config = dict(
    n_layer=11,
    head_dim=32,
    positions='rope',
    qk_norm=True,
    optimizer='muon_variant',
    lr=0.00273,
    lr_mult_down=3.0,
    batch_tokens=[8192, 16384, 32768],
)
Each number is 128 + 32 x the weight over its row's rms, rounded and kept within 0 to 255. Layers, rows and columns count from 0. The size above them is the row's rms in percent of the matrix's.

# layer 8 MLP gate, 448x160, rms 0.164, rows 202-268, columns 32-63
size [100 100  99 102  97  98  98 104 100  99  91 102 100  99  97  99  97  96  99  99 101  98 107  99 101  96 106  95  96  99  93  97 100  99 103 100 100 105 104 104 100 101 102  99 100 101 104 111 100  96  98  98 100 103  97  88 101 106 104 103 100  99  98 105  93  98  94]
[[ 79 133 129 151  99 136 127  97  94  78 126 130 141 121 106 126 138 143 141 175 163 161 160  83 102 113 103 124 162 189 163  42]
 [ 81  92  96 129 118 133 157 127 147  77 115 135  93 128 139 107 159 172  72 132 125 115 144 115  80 152 147 119 152  98 128 126]
 [131 139  73 102  99 149  98  58 115 146 140 144 134 131  77  97 110 127 143 117 188 117 177 170 180 151 151 125 137 170  98 123]
 [128 103 194 122 114 117 156 138 122 137 144 147 120 114 156 156 178 197  90  94 140  70 174 166 136 133 166 131 157 159  97  84]
 [104 125 159 173 156  92  90 105 140 168 105 135 148 106 128 101 166  77 154 143  50 160 123 148 106  84 115  90 119 161 126 127]
 [182 115 134  78 120 181  78 137 146 122 153 150  85  99 125 146  90 145  97  57  60  72 166 164 124 100 152  97 139 120 124 139]
 [ 56 133 153  99 126 109 183 115  20 213 155 128 138 107 107 147 191 102 119 187 168  82 195 101 112 131 184 127 115 106  58 111]
 [127 126 151 139 117  93 182 164 130 102 107 170  83  84 133  76 158  85  95  95 147 154 128 116 147 110  84 172 133  83 120 161]
 [ 85 195  81 133 148 110 150 158 147 107 138 186 172  95 159 103 155 122 117 115 138 150 107 101 135  70 133 132 195 133 159 175]
 [ 41 122 124 139  82 141 118 125 150  75 111 107 145 123  96 121 114 133  79  73 131 139 139 180 107  98 120 129  86 112 152 189]
 [127  56 131 136 121  78 172 142 170 135 156 103 112 214 106  66 110  65  84  64 164 177 141  99 106 156 115 121 125 167  97 139]
 [127  93 201 121 143 205 114 127 162 109 162 107  95 129 103  97  49 160 133 116 161  99 161 175  59 132 158 103 134 142 122 159]
 [154  84 132 121 143 132 125 122 136 132  78 167 132 100 179 146 136 137 128 137  91 166 136 115 135 189 182 111 121 128  75 126]
 [ 94 157  60  76 109 104 109 150 115  87 119 168 102 124 104 123 189  86 129 107 116 163  86 153 115 171 111 108 115 113 194 148]
 [129  69 166 132 145 158 163 151 164 138  52 125  66 133 108 107 145 165 158 164 148 130 121  54 131 186 181 115 120 115 139  78]
 [ 73 141 148 149 161 172 136 124  34  67 181 126 113  50 174 156 119  74 128  89 154 100 109 154 120 173 109 103 113 129 108 140]
 [ 92 146 156 138  78  93 128 131  98 159 151 134 112 129  71 130 131 109 111 113 159 148  96 133 148  66 191 143 140 135 188 175]
 [137 138 147 140 126 150 178 126 105 151 168 140 137 131 124 135 109 163 111  98 135 137 105 153 156 110 139 182 135 118  98 132]
 [ 66 140  92 108 101 106 149 149 150 103 144 111 161 113 153 101 102 142 135 101  86 116 143  65 103 112 123  98  31 160  46 142]
 [171 111 105 147  75  91  85 159 126 128 127 156  99 176 118  87 160 142 105  51 136 141 141 179 162  86 140 181 138 153  79 153]
 [102 101 135 138  81 143 107 149 174 102 116 149 156 213 129  99 147 145 151  61 156  97 174 160 140 144 116 110 148  58  89 113]
 [128 114 124 157 160 148 157 185 123 149 157  75 109  78 112 143 136 174 114 151 142 118 154 153  69 133 103 124 168  82 198  90]
 [ 82 193 119 162 157 121 165  83 154 140 118 167 133 128 134 117 132 136 157 122 157 182 115 174 112 149 121 145 163 163  65 111]
 [161 199 121 129  72 138 111 141  83 127 153 115 121  35 164 146 167 134 143 137 124  64  66 134 165 124 152 143 144 109  60 119]
 [161 136  93 127 118 115 173 143  89 103  28 155 170 136 109  67 123 136  83  95 183 134 136 100 150 119  80 140  91 131 117 144]
 [108 125 159  85 125 103 128 133  45 108 124 140  79 175  77 101 195 128 128 152 120 172  87 120  85 140  88 185  55 152  84 108]
 [183 119 154 136 170 136 121 113 127 119 168 118 195 100 126 133 133  87 109 125 187 143 162 167  84 110 179 115  76 113 143 114]
 [149  71 107 208 128  86 111 159 149 131 153 124 129 116 139 122 118  42  95 134 120 107 130 132 162 128 131 102 100 130  75 115]
 [132 174 170 146  82 129 132 141 176  81 147  88  86 163  92 122 122 122 120 114 113 135  87  95 107 178 137  67 131 158 118  87]
 [104 116 223  63 111  83  82 131 132 109 125 147 140  83 126 168 153 130 102 140 109 145 176 117 122 152 108  80 102 131 171 153]
 [130 121 160 114  88  93 164 142 193  86 114 116 146 100 158 159 141 116 123 128  66 131 102 154  90  90 165 165 186 195  92 109]
 [136 108 130 132 118  50 143  98 198  82  88  79 116 138 124 185 119 114 128 178 188  93 121 138 119  75 194 186 115 110  63 157]
 [114 161 142  95 139 128 135  77 156 200 150 119 107 119 131 116 114  83 169 120 127 177 102  94 112 111 119 130 109 152  85 149]
 [131 104 119 113 131 114 124 127 140 128 137 112 152 186  72 208 130 133  44 132 188 139 160 130 152 129 152 122 130 113 157 127]
 [138 118 161 159 168 114 155 128 109 121 131  84 199 152 134 136 143 132 118 122 100  66  61 194  79 138 133  93  99  95 115 158]
 [154 152 101 107 135 186 183 115 129 121 163 138 150 177  47 139  94 103 171  91 145 112 103 164 102 212 170 167 129 139 118 134]
 [142 143 122 176 167 114 122  63 125  64 100 124  92 125 120 135 157 122 148 119  92 154 150 149  92 136 169 115 174 155  91 114]
 [116 178 103 110 155 172 180 136  77 153 142 123 100 176  43 115 119  75 121 159 135 134 170 115 149 157 148 169 105 116  65 137]
 [ 38 116 159 130  81 114  86  84 215 118 176 130 153 136 143 126 113 145 108 133 113 136 148 145  90 149 161  88 117 149 153 108]
 [ 98 172  88 138 108 128 155  88 111 107  78 123 134 186 102 174  81 100 149 106  42 177 166  94 135 132  81 153  79  30 148 126]
 [122 149 155 157 133 159 136 139 113 102 166 110 143 131 122 136 129 144 115 148 220  94 177 136 115 127  95 116  41 132 149 116]
 [106 153 115 101 164 195 177 122 116 108 138 137 131 132 110 153 136 190 146 142 150 137  83 148 119 131 114 137 128 140 160 127]
 [ 99  72 138 114 111 111 173 127  80 138 149 185  66 118 156 172 170  77  86 171  69  92 141 109 137 102 165 177  93 140 166 115]
 [102  98 190 158 151 188  99 134 113 132 102 174 132 104 106 152 170 117 183  62 159 168 145 101 107 110 172 174 172 161 140  73]
 [117 161 171 105 181 164 199 130 156 142 117 182 111 126 145  93 154 126 145 141 150 184 175  89 142  87 193 120 104 127 113  91]
 [130 137 123 129 141 119 143 119 156 109 142 137 135 130 149 101 165  92  83  85 115  83 143 135 160 144 132 123 105  97 188 132]
 [148 171 161 124 197 113 104  93 103 147 103 110 174 123 185 115 139 146 119 103 141 130 163 118 149  98 108 139 147 157 118 103]
 [113  79 146  43 138 151 117 160 151  76 153 111  92 158 109  85 144 105 119  74 172 143 107 129 153 170 132 188 160 137 134 102]
 [136 141  88 141 101 122 159 142 106  94 134 152 148 111 115 111 110 143  75 171 119 155 171 128 105 109 167 129 126 114  82 115]
 [127 154 155 139 155  92 143 193 107 134 172 162 143 156 123 111  82 142 214  96 111 159 172 158  87 144 130 109 135  54 191 108]
 [ 98  85 162 114 122  75 154 138 163 138 162 174 116 162 108 112 133  93 117  85 142 122 154 170 105 159 166 195 185 100  92 146]
 [109 108 138 110  93 128  93  90 134 157  83 123 136 157 132 206 194 118 156 132 180  49 140 112 123 121 158 133  60  68 112 159]
 [167 147  91 154 110 115  52 117  92  92 112 115 167 135 105  55 167  95 139 128 150 130 172 114  71 108 137 139  96 158 113 117]
 [ 89 154 114 137 105 130 154 112 101 214  66 179  87 153 142 103 127  80 144 144  98 126 141 127 105  93  84 154 163 130 114 152]
 [132 201 173  67  99 165 176 160 113 164 142 102 129 140 103 179 129 114 136 104 106 123  99 100 129 112 118 133  76 117  73 141]
 [137  99 134 124  68 130 112 123  76 135 181  73  99 151 156 140 129 134 103 122 120 179 101 174  94 172 116 112 112 132  93 153]
 [ 64 127  80 100 131 155 106 138 113  95 129 105 184  92 156 201 128 158 145 161  87 182 101 144  61  99 141 111 134 123 138 153]
 [127 107 161 169 128 161 156 109 199 100 147 154  92 136 103  83 156 176 138  87 167 146  79 164 139 128 104 159 111  90 116 116]
 [145 134 143 127 175 127 109 163 116 124 133 108 125 101 120 152 176 130  91 131 124  96 179 129 151 114 179 154 103 145 109 126]
 [120  83 136 138 175 118 135  98 103 106 110 124  85 140 118 150 164 167 124 106  81 102 134 205 105 113 105 174 139 129 124 181]
 [ 97 106 150 139  79 150  79 148  95  97 205  95 137 136 138  81 199  84 123 121 126 126 105 114 174 168 108 128 137 129 182  96]
 [180 139  95 171 130 100  70  93  64 101 164 101 135 106 160 120  90 117  97 100 128  67  98 150 133 166 105 105 136 114 173 186]
 [140 107 190 152  67 179 155 169  94 101 135 140 171  96 178  87  96 145 173  65 140 169 151 105  98 135 115 155 189 147 156 112]
 [137 115 160 114 111 179 148  95 137 126 117 126 116 143 128  92 137 136 117 175 132 127 154 189  81 131 170 140  95 147 123 127]
 [148 124 182  77 117  76 126 144 131 111 133 142 122 159 116  59 122  80 157 136 125 109 130 125 177 186 140 153  82  93 125  94]
 [119 134  89 133 122 143 118 153 146 112  79  92  75 165 144 143 181 118  81 135 100 130 200  86 155 119 143 103 142  64  87  77]
 [150 181 125 144 134 107 105  84 109 120 111 118 153 128 115 152  89 142  72 128  84 102 130 142  38 141 138 121 173  69 122 125]]
# layer 8 MLP up, 448x160, rms 0.175, rows 202-268, columns 32-63
size [104 101 111 101 103  95 102  95  94  96 101 105 103  94  95 103  98  97  96  97 108 100 108  98  99  95 121  98  89  98  87  94  99  98  95  99 106 103 102 108 103 103 106 105 103  99 109 102  97  97  92  98  96  93  97  93  93 112  98 109  96 102  99 104 101  99  89]
[[129 168 173 136 119 155  75 144 115 128  94  97 126 106  86  89 113 133 157 163 111 149 167 152 122  85  63  35 145 113 126 143]
 [135 115 113 119 123 104 127  99 101 128 149 147 104 131 159 119 146 105 133 161  66 115  80 133  92  54 137 115  97 112  86 128]
 [131 124 150 157 113 143 130 170  85 153 116 145 162  78 133 133  73 190 122 159 231 135 148  66  83 108 117 166 100 140 180 119]
 [155 118 115  62 170 100 116 126  90  44 125 110  74 130 116 140  95 129 125 152 103 114 126 147  79 102 113 129 144 109 172 131]
 [126 168 121 158  96 107 101 118 135 172  96 138  93 122 127 132 133 146 154 176 107 112 147 154 131  63 112 101 176 139 163 165]
 [ 84  80 132 198 139 125 128 118  95  72 136 100 119 132 101  83 180 149 133 117 101 137 151 109 222 108 127  92 159 109 101 143]
 [138 101 115 150 168 143  81 162 125 146 114 122  76 112  74 174 153 146 123  98 105 134  80 153 182 141 133 183 130 130 123 164]
 [158 123 134 125 144 163 129  95 134 120 153 145  84  92 110 134 141 124 148 128 160 166 120 170 149 113 122  99 151 110 110 161]
 [ 86 166 132 130  96 108 105 120 111 118 213  87 161 148  92  95 131 199 193 102 171 145 123 139 140 194 115 131 124 123 123 151]
 [122 150 159 179 139 113 165 161 130 133 125 114 124  59 173 129 156  82 101  79 172 106 107 146  98 180 152  64 134 137 163 128]
 [140 143 124 158 126 141 129 129  94 159  75  92 142 103 136 169  90 188 130 210 105 158 109 129  70  89 171  99 125  97 140 142]
 [137  82 108 102 112 170 173 144 121 192 100 137  97 136 156  89 117 137 128 141 170 150 130 157 135 128 184  98 110 141 108 145]
 [ 84 135 151  84 102  89 106  73 119 107 165 134 115 123  51 116 117 169 145 164 149 153 167  88 145 112 152 111 138 114 117  61]
 [ 97 102 112 118 142  93 162  89 127 123 116 106 175 175 106  82  96 111 120 154 160 143 136 158 129 108 143 129  65 166  72 142]
 [150 114 144 119  96 131 118  87 157 188 139  89 139  58 117 101 106  64  87 116  73 109 168  89 116 174  80 104  89  97 102 149]
 [115 167 185  74 132 129 196 163  72 120 126  73 122 166 105 201  50 174 107 201 121  97  90 171  96 150 144 160  71 123  87  83]
 [126  92 140  75 120 104  97 145 140 109  70 170 135 115 107 151 145  55 154 117 112 134 130 134 109 151 106 126 129 138 139 154]
 [130 161 147  91 139 164  63  80 129  91  93 147 172  72 175 123 184 140 102 117 105 167 152 147 142 159 162 122  83 149 173 159]
 [162  99 167 173 133 130 194 110 138  95 125  95 103 121 186 196  74  92 140 151 109 201 165 132 117 114  90 132 148  95 125  98]
 [ 97  88 164 115 111 103 134 145 125 122 132 111 198 187 134 103 197 110 122 127 151 112 124 142 133 181  94 140 196 150 116 147]
 [ 91 147 147  81 111 115 156  71 112 119 107 148 107 194 114 157 135 136 107 126 151  98 171 204 184 114 111 113 112 140 100 143]
 [103 145 173 124 132 123  94 180 128 110 158 118 155 129 112 117  21 132 115 126 176 145 188 120 104 101 244 108  73  81 108 155]
 [166  73 162 107  81  96 167 149 117 160 151 105 143 159 155 122 176 182 149 111 169 163 109 102 135 132 168 149 201  95 126 147]
 [181  72 132 145 116 142 168 148 135  68  76  72 144  85 104 153  58 142 135 136 153 133  92 122  93 158 144 100 131 161 142  67]
 [104 124  63 131 144 103 147 122 107 130 115 106 145 116 139 135 133  97 153 137 151 167  49 115 156  94 157 137 171 172  83 125]
 [154  76  91 107 154 159 152 114 153 134 193 121 151 134 125  98 155 122 131  28  92 100 115 117 174 109 108 152 149 131 125  98]
 [ 86 128 129 184  90 160  97 131  81  88 138 113  97 118 117  76 139  99  94  92 125  69 105  99 180 132 130 144 149 166  63  72]
 [110 135 170 175 165 145 109  85  88 113 123 182 157 104 141  81 142 101 173 152 103 100 162 133  81 173 141  89 122 118 123 124]
 [150 171  79 139  92 105  76  96 113 155 106  78 149 102 109 147 133  91 134 134 143 148 154 167 144 100 157 135  45  73 133  94]
 [127 112 158 154 143 132 184 125 101 170 117 128 118 180 127 125 121  93 111  79 136 105 122 102  89 149 166 137 180 121 135  98]
 [148 189  48  74 132 101  57 139 136  83 119 125 112 136 107 101 112  72  49 137 141 166 163 145 155 105 148 127 130 125 125 162]
 [126 188 135 110 112 110 156 119 125 126 113 150 163 146 142 121 147  63 157 134 150 185 111  88 122 160 138 209 204 140  90 103]
 [133 139 152 132  76 123 167 156 133 178 126 118 137 152 103 135  80 141  93 130  65 141 110 122  96 157 136 162 122 120  54 100]
 [111 116 167 141 114 137 156  78 137 165 114 125 127 134 121 153 157 141 223 124  71 167 101 174 139 141 188 132 151 139 145 114]
 [114 162 122  82 149 172 151 129  46 159 116 172 120 151 109 125  92 122 159 164 157 107 141 154 125 118 102 110  21 118 117 142]
 [128 159 143 150 111 159 126 149  63 118 156 145  87 145 146 117 131  91 139  86 136  92 138 167 145 177 131  79 197 122 111 165]
 [153  89 176  61 134 119 118 149  85 139 152 123 128 110 135 158  76 154 114 154 119 102  76 133 150  62 126 125 107 109 105 179]
 [131 101  74 165 120 189 182 195 169  77 144 116 145 137  91 135 170 115 173 103 146  75 100 118 157 100 105 177  55  81 118 123]
 [111 120 188 191  90  91 144 157 156 126 112  99 151  75 169 141 130  89  90 190 138  97  76 114 121  75 126 121  73 142 141 145]
 [ 79 120 144  98  94 142 169 178 153  33 126  75 106 114  88 157 114 160 130 147 124 119 176  88 151  75 118 122 137 144 132  94]
 [ 99  81 129 176 144 172 109 185 132 106 106  78 101 111 111 104 187 159 168  48 183  76 131 145  83  90  99 126 157 179  83 116]
 [162 148 148 108 149  67 168 130 100 175 102 142 141 125 176 128  52 144 116 123 147 134 146 137 115 117 105  79 143  95 105 105]
 [ 95 140  86 168 143 161 110 135 157 124 128 194 166 144 124 157 126 147 121 135 158 187 138 105 123 128 181 202 140 154 139 144]
 [109  90 120 123  66 163 150 131 164 142 125  96 140 151 110 165 104 163 103 118 116 117  89 168 194  75 131 115 142 134 100 156]
 [118 141 118 151 111 116 126  88 200  98 106 105 123 183 143 128 156  90 117  74 126 169 111 157 129 126 173  97 204 133 107  41]
 [112 131 145 124 119 143 113 194 134 124 133 131  59 136 163 112 134 102 107 106 139 208 103  59 110 101 115  72 138 117  82 153]
 [108 182 153 111  87 109  90 117  87 205 117 154 106 140 144 181 104 121 138 116 111 143 118 154 144 116 193 144 102 132 136  69]
 [142  87  84 103 141 170 109 150 228 107 152 153 108 148 109  80 138  84 133  24 140 145 124 199 162 230  91 136 164 187 105 124]
 [109 161 127 111 135 129  95 115  84 146 153 154 133 183 156 108  93 159 153 123  83 146  87 149 116 185 164 161  93 112 165  77]
 [115 175 167 117  52  50  96 132 104 154 124 109 148 176 120  90 102 125  94 112 102  75 123 152  99 154 125 143 132 147 114 112]
 [161 145 129 163 141 151 141 116 150 148 131 118 176 132 153 160 183 174 121 160 116  58 156 165 135 143 124 129 125 125 111 119]
 [120 148 157 104 152 119 166 104 168 149 102 234  89 128 127 133 140 180 149 132  59 199 119 124 134 156 145 167  57 138  85 136]
 [127 119 137 130 179  90 112  91  68  90 108 173 174 131  63  98 148 134 127 127 106 141 115 129  89 123 104 117 151 158  92  99]
 [180 178 209 134  92 113 114  80 109 182 145 134 132  96 171 155 173 109 110  81  78 141 117 168 114 119 167 130 164 147 127  52]
 [153 123 136 115 159 170 158  79 107 123 121 155 111 116 142 118 118 157 126 100 138  83 147 115 124  86 126  46 125  97 159 142]
 [142 150 112  99 111 205  99 134 191  89 145 130 137 142  82 119 155  85 125  63 161 113 106 131 140 111  99 128 151 151 152 156]
 [154 158  82  99 134 165 110 127 168 117  93 120 152 166 167 151 128 143  96  68  99 112  96 174 130 211 143  76 140 138 143 139]
 [154 156 133 118 109  89 131 178  84 155 105 126 139 131  73 134 116 131 140 120 141 141 181 155  85 138 135 104  75 126 162 119]
 [137 142 123  90 138 138 157 108 163 171  81 133 140 101  55 137 146 114 150  91  94 156  87 202 136 170 132  79 121 125 134 199]
 [148 115 135  67 161 142  78 103 106  69 161 156 141 156 131  87 120 118 120 137 125 137 108 120  53 129 109 154  66 119 140 141]
 [137 153  77 117 173 142 140 157 155 177 120 123 126 154  90 183 155 122 111 118 126 122 129 105 132 145 148 155  84 104 124 104]
 [134  82 139 184 111 188 106 218  72 135 201 127 107 155 164 121 117 146 114  90 153 123 126  92 145  85 106 165 145  80 199 141]
 [154 111 164 140 130 152 118 127 121 133 100 178 161 112 136 136 128 119 102 197 115 130  90 108 148 118 129 135 106 143 119 139]
 [119 141 138 107 149 123 148 111 132 150 164 167 119 153 159  91 131 133 137 136 124 165 125 124 132  87 110 122 150 150 143  80]
 [177 117 155 113 168 139 102 109 125  91 128 121  84  62 183 148  96 121  85 117 152 119 127 120 122 122  50 135  63  66 102 125]
 [100 112  62 106  96 112 122 149  97 177 123 137 132 142 127 166  87  94 149 163 197 109  99  95 111  98 102 128 167 149 149  90]
 [164 207 139 134 151 108  94 142 106 141 126 193 144  62 151  79 131  93 138 142  97  82 183 165 205 112  83 134 164 125 107 127]]
# layer 8 MLP down (transposed), 448x160, rms 0.492, rows 202-267, columns 32-63
size [100 101 105 102 105 100  97  95 103  99  96 106 101 100  96 108  97 100 101  97 108  95 114  97  97 101 108  96  96  97  92  98  99 106 101  99 111 107 103 109 108 105  94 103 102  99 106  91  92 106 100 105 103  98  93  92  93 111 104 105 103  94  91 105 100 104]
[[102 161 155  96 135 149 114 105  80 187 178  34 133 158  91  91 136 177 142 142 113 150 177 183 124 135 117 132 131 159 193  61]
 [167 153 134  97 218 138 155 123  86 134 123 126 104 147 112 106 186  60 118  89 169 104  90  71 138 105 141  79 125 139 149  87]
 [101 181 161  58 190 165 113 169 128  78 111 136 172 115 175 164  72 140 139 118 117 190  87 161  65 118 145  85 134 159 167 119]
 [ 54 160 117 128 152 172 150 144 151  91 164 131 112 146 101 176 140 175 199 152 162 123 146 133  90 108 176 127 151 144 194 151]
 [152 119  67 111 115 167  55 123 183 157 135 105 143 104 117 130 197 124 127 111 119 119 123  97 136 148 130  87  87 214 102 191]
 [104  82 142 151 147 142 152  81 170 138 157 116 125  93 166  90 106 116 181  97 103 156 127 145 122 121 134 104  85 110 157 133]
 [ 97 127 142 143 134 137 163 176 165 146 137 111 170 175  86  72 102 161 119  98 149  78 143 109  66 148 121 146 115 156 166  95]
 [145 160 149 107 132 141 123  85 109 165  95  96 120 174 111  77  87 128 178 165 119 121 155 158 106 158  81 138 116  96 153 142]
 [153 113 212  78 197  65 172  83  92 134  88 167  84 167 101 112  95 133 107 136 141 126 107 140 209 142 176 183 113 111 124 131]
 [177 110 173 129 103 130 181 136 159  83 153 149 137  66 133 108 127 140 134 121 149 210 110 116 133 181 103 129 131 142 149 157]
 [162 133 123 154  65  87  99 156 100 125 114  97 142 116 196 129 129 163 121 152 126 184  74 100  70 100 174 113 102 119 141 105]
 [143 133 135  99 116 191 185 166 128 114 169 136  76 121 125 136 169 142 112 147 156 120 213  82 131 148 171 121 137 124 144  76]
 [130 165 167 170 196 104 160 148 125 109 217 178 139 115  96 126 104  74 113  90 147  93 114 134 176 163 108 102 134 101 150 155]
 [161  71 146 171 132 148 170 153 163 155 196  97 116 123 116 104 161 135  89  77 160 121 160 164 145 124 144  89 160 133  56 162]
 [137 133 125 137 132 130 137 121 127  93 110 108 111 156 112 147  85 179 108 104 150 145 113 142 144  92 153 167 140 128 144 121]
 [130  65  43 146 117  63 133 134 157 133 141 145 189 125 119 163 156  99 119 158 170 117 136 117  58 167  39 188 129 174 120 100]
 [130 180 130 131 169 150 113 160 130  78 149 143 157  98 118 112 161  95  86 144 100  83  98 160 118 124 110 150 147 148 104  77]
 [113 138 135 112 191 158 142 146 120 127 135 116 164  95  64 117 131 112 171 193 134 111 137  99 135 122 191  95 134 160 126 139]
 [138 131 103  94  52 122 122  70 114 161 138 118 192 117  83 131 100 126 114  68 135 100  96 128  68 109 113 125 102 179 173 126]
 [ 86  85 104  51 136 149 151 104 140  59 155 128  71 184  53 121 151 106 137  71 145 119 140 132 125 123 142 164 134 104 104 134]
 [140 121  88  99 115 102 148 110 125  99 111 165 104 144  97 146 118  51 141 113 167 152 114 124 139  98 129 129 156 168 168 150]
 [120 128 190 114 120 103 221 142 128 137 138  98 138 135 105 115 148 169 117 144 150 168  61 105  91 111 134  93  89 143 104 163]
 [ 50 144 129 208 152 121 109  85 104 115 143 128 151 157 145 127 144 128 122  44 178  94 158 190  43  91  98 121 152 128 110 137]
 [158 152 138  90 134 153 106 130 132 136  82 115 120 102 167 138 158 100 138 132 126  80  72 155  84  90  78 138  78  84 118 111]
 [156 132 172 148  90  91 127 154 147 113 179 144 145 160 157 154 103 112 179 104 156 112 151 158 196 125 110  61 190 192 151 166]
 [ 85  81 131  66 152 120 103 170 153  95 157 124  86  77  77 159 135 182 155 158 124 143 129  85  95 176 110 139 113  90 107 118]
 [108 147  95 145 127  94 101 200  87  54  77 135 123 114 119  93 136 145 115 124 101  78 101 103 116 109 117 115 161  90  84  71]
 [ 81  90  80 144 188  97  89 154 173 158 142 134 124  60 168 169 193 123 138 167  79 141 123 147 104 140 177  71 159  95 138 110]
 [ 96 157  94 163 133 162 126 135 163 109 147  88 158 108 144 156 172 164 126 161 143 123 122 139 152 161 136 105 179 165 180 172]
 [130 116  75 119 148  97 167 150 135 135  79 190 127 182 151 136 155 118  49 104 117 173 132 117 133 100 117 181 120 102 127  97]
 [ 95 145  89 194  58 148 138 159 145 174  82 119 185  62 128 132 140 105 141 132 134 161 124 110 118 146  78 130 159 135 100 114]
 [133 150 173 149 109 144 120 112 150 124  96 121 126  80 123  83 124  86  47 158 199 147 129 108 103 113 121 145 132 128 136 136]
 [ 98 167 117  83 147 161 110 147 156 173  99  84 113  96 147 188 131  73  83 151  86 146 101 126 158 147  97 172 101 154 154 224]
 [132 140 112 116 142 148 150 101  95 145 193 130 145 126 171 115 124  96 151 110  77 122  90 135 144 135 158 103 144  92 172 113]
 [103 171 113 126 119 127 132 139 169 131 164 159  92 137 112 109 143 127 194 111 135 142 101 188 131 190  64  93 173 128 160 104]
 [ 89  84  88 131 124 135 204 130 117 159 134 133  43 131  70 140 187 135 131  94 158  96 177  68 114 177 136 100  78 155 133 153]
 [143  72 108 121 152 143  95 146 129 130  91 129 142  86 154 180 100 153 124  98 175 172 163 111 168  65 139 134 180 153 134  80]
 [ 57 154 176 184  99 135 149  97 144 194 152  87 161 107 155 127 166 143 133 176 127  89 163 112  95 142 117 191 114 124 170  56]
 [102 130  56 160 187  72 133 117 129 116  99 112 187 157 117 157 157  98 117  89 126 134 138 107  58  99 149 149  58 172 120 120]
 [153  86 139 107 137 147  97 165 111 154 118 161 119 118 136 115  92 138 107 109 137 107  58 136 132  97 111  88  95  91 133 111]
 [140 190  81 133  97 214 108 111 144  32 193 132 161 173 121 162 147  97 114 163  91 155 133 124 137 181 138 115 145 136 197 150]
 [ 62 158 170 125 162  48 123  91 158 156 120 100  97 147  60 107 201 126 145 144 131  87 138 182 151 131 191 131 161 150 156  93]
 [ 74  89 113 148 120 117 120 105 125 100 130  80 205 110 115  82  99  91 202 139 142 144 119 116 122 153 134 136 133 130  78 178]
 [109  93 136 106 200 147 113 101 102 118 121 126 173 137  58 184 168 111 133 181 139 133  52 185 145 136 149 104 149  91 158 130]
 [ 75 159  67  57 132 124 124 149 110 144 139  92 134 145  91 130 119 140 139  61  65 118 137 117  85 108 190  87 129 147 164 145]
 [179 143 181 132 171 162 200 128 137 113 157  98 168 142  77 130  84 102  93  83 135 142 218 109  97  79 154 133 100  94  83  89]
 [138 164 122 110 174 177  87 127 113  88 122 152  83 168 195 102  82 105 119 172 114 140 201 111 187  63 142 152  97 131 145  95]
 [131 131 156 120 160 139 128  94 173 138 164 145 130 165  67 142 155 115 121  80 104 108 160  76 141 172 100 157 135 112  93 148]
 [145 121 203 172  94 143 147 122 146 125 137 158 153 111 139 123  96 174 156  86  74 153  93 180 132 148 109 153 160 124  80 143]
 [161 143 110  71 107 117  76  93 120 131 134 154 193 158 168 103 102 139  96 163 124 107  79 126 119 109 163 155  72 141 139  67]
 [177 110  99  97 127 175 102 159 129 139 124 168 114 143  62 115 125 104 115 170 123 101 135 147 118  92 134  69  91  77 123 145]
 [101 149  91 154  75 145 158  95 106 150 156 141  84 187 123 149 143 123 138 173 165 127 112  85 106  93 112  91 134 137 170  92]
 [ 99 186 103  81 155  77 152 135 136  82 129 148 159 159 107 166 115 112 139  85  88 228 151 116 106 165 126  92 166 126 148 121]
 [142 170 152 126 134 109 154 155 145 145 172 147 131  90  90 158 145 166 157 110 139 159 197 152 117 161 168  70 125 128  92 126]
 [169 106 122 117 110 192 100 121 123 141  75 118  88 123 178 221 117 119 173 143 108  81  43  60 114 101 105 102 145 158 196  92]
 [ 99 144 113 113 152 110 143 125 133 146 150 165 118 103 173 162 127 149 191 191 147 122  96 118 171 145 142 129 145 151 209 164]
 [185 145 152 151  93 103  96 123 111 163 103 126 166 103 138 171 102  85  92 163 159 182 117 118 194  64 106 144 138 131 124 134]
 [131 135 115 177  99 127 163 193 146 110 109 130 133 122 186 200  64 113 125 151  77 137 140 101 146 162 143 118 146 160 198 169]
 [127 159 122 128  91  71 159  75  76 122  65 109 155  92 113 120 109  64 117 112 143 173 144 132  92  44 203 133 143 140  92 130]
 [107 208 180 176 126 119 151 104 184 127 150 103 126 151 130  59 122  87  78 126  99 123 131 197  88 228  96 150 140 138 124  67]
 [122 157 177  73 126 165 139 107 185 165 106  77 155  83 143  50 128  67 151 133 142 126 170  86 104  94 123 153  99 136 111  92]
 [175 110 126 150 109 112  93  77 109 133 110 169 146  94 133 118 106  96  41 108 121  37 134 149 147 100  92 135 194 137 121 134]
 [154 123 140  73 158 166 138 121 151  60 174 235 112 147 102 104  84 120 120 121 107  91 131  84 119 112 176 104 126  84 139 114]
 [197 184 139 211 138 111 120 131 121 103 134 138 153 124 114 136 115  86  93 140 199 109 154 120 166  74 191 193 162 135 110 122]
 [110 190 143 152 140 111 109 107 139 176 107 140  84 139 117  88 191 111 106  85 158 138 120 185 125 144 125  93 147 114 142 147]
 [120  71 121 108 181  86 119 190 134 124  93  58 141 114 120  99 183 174 119 103 123 163 155 157 135 122 128 197 119 183 115 145]]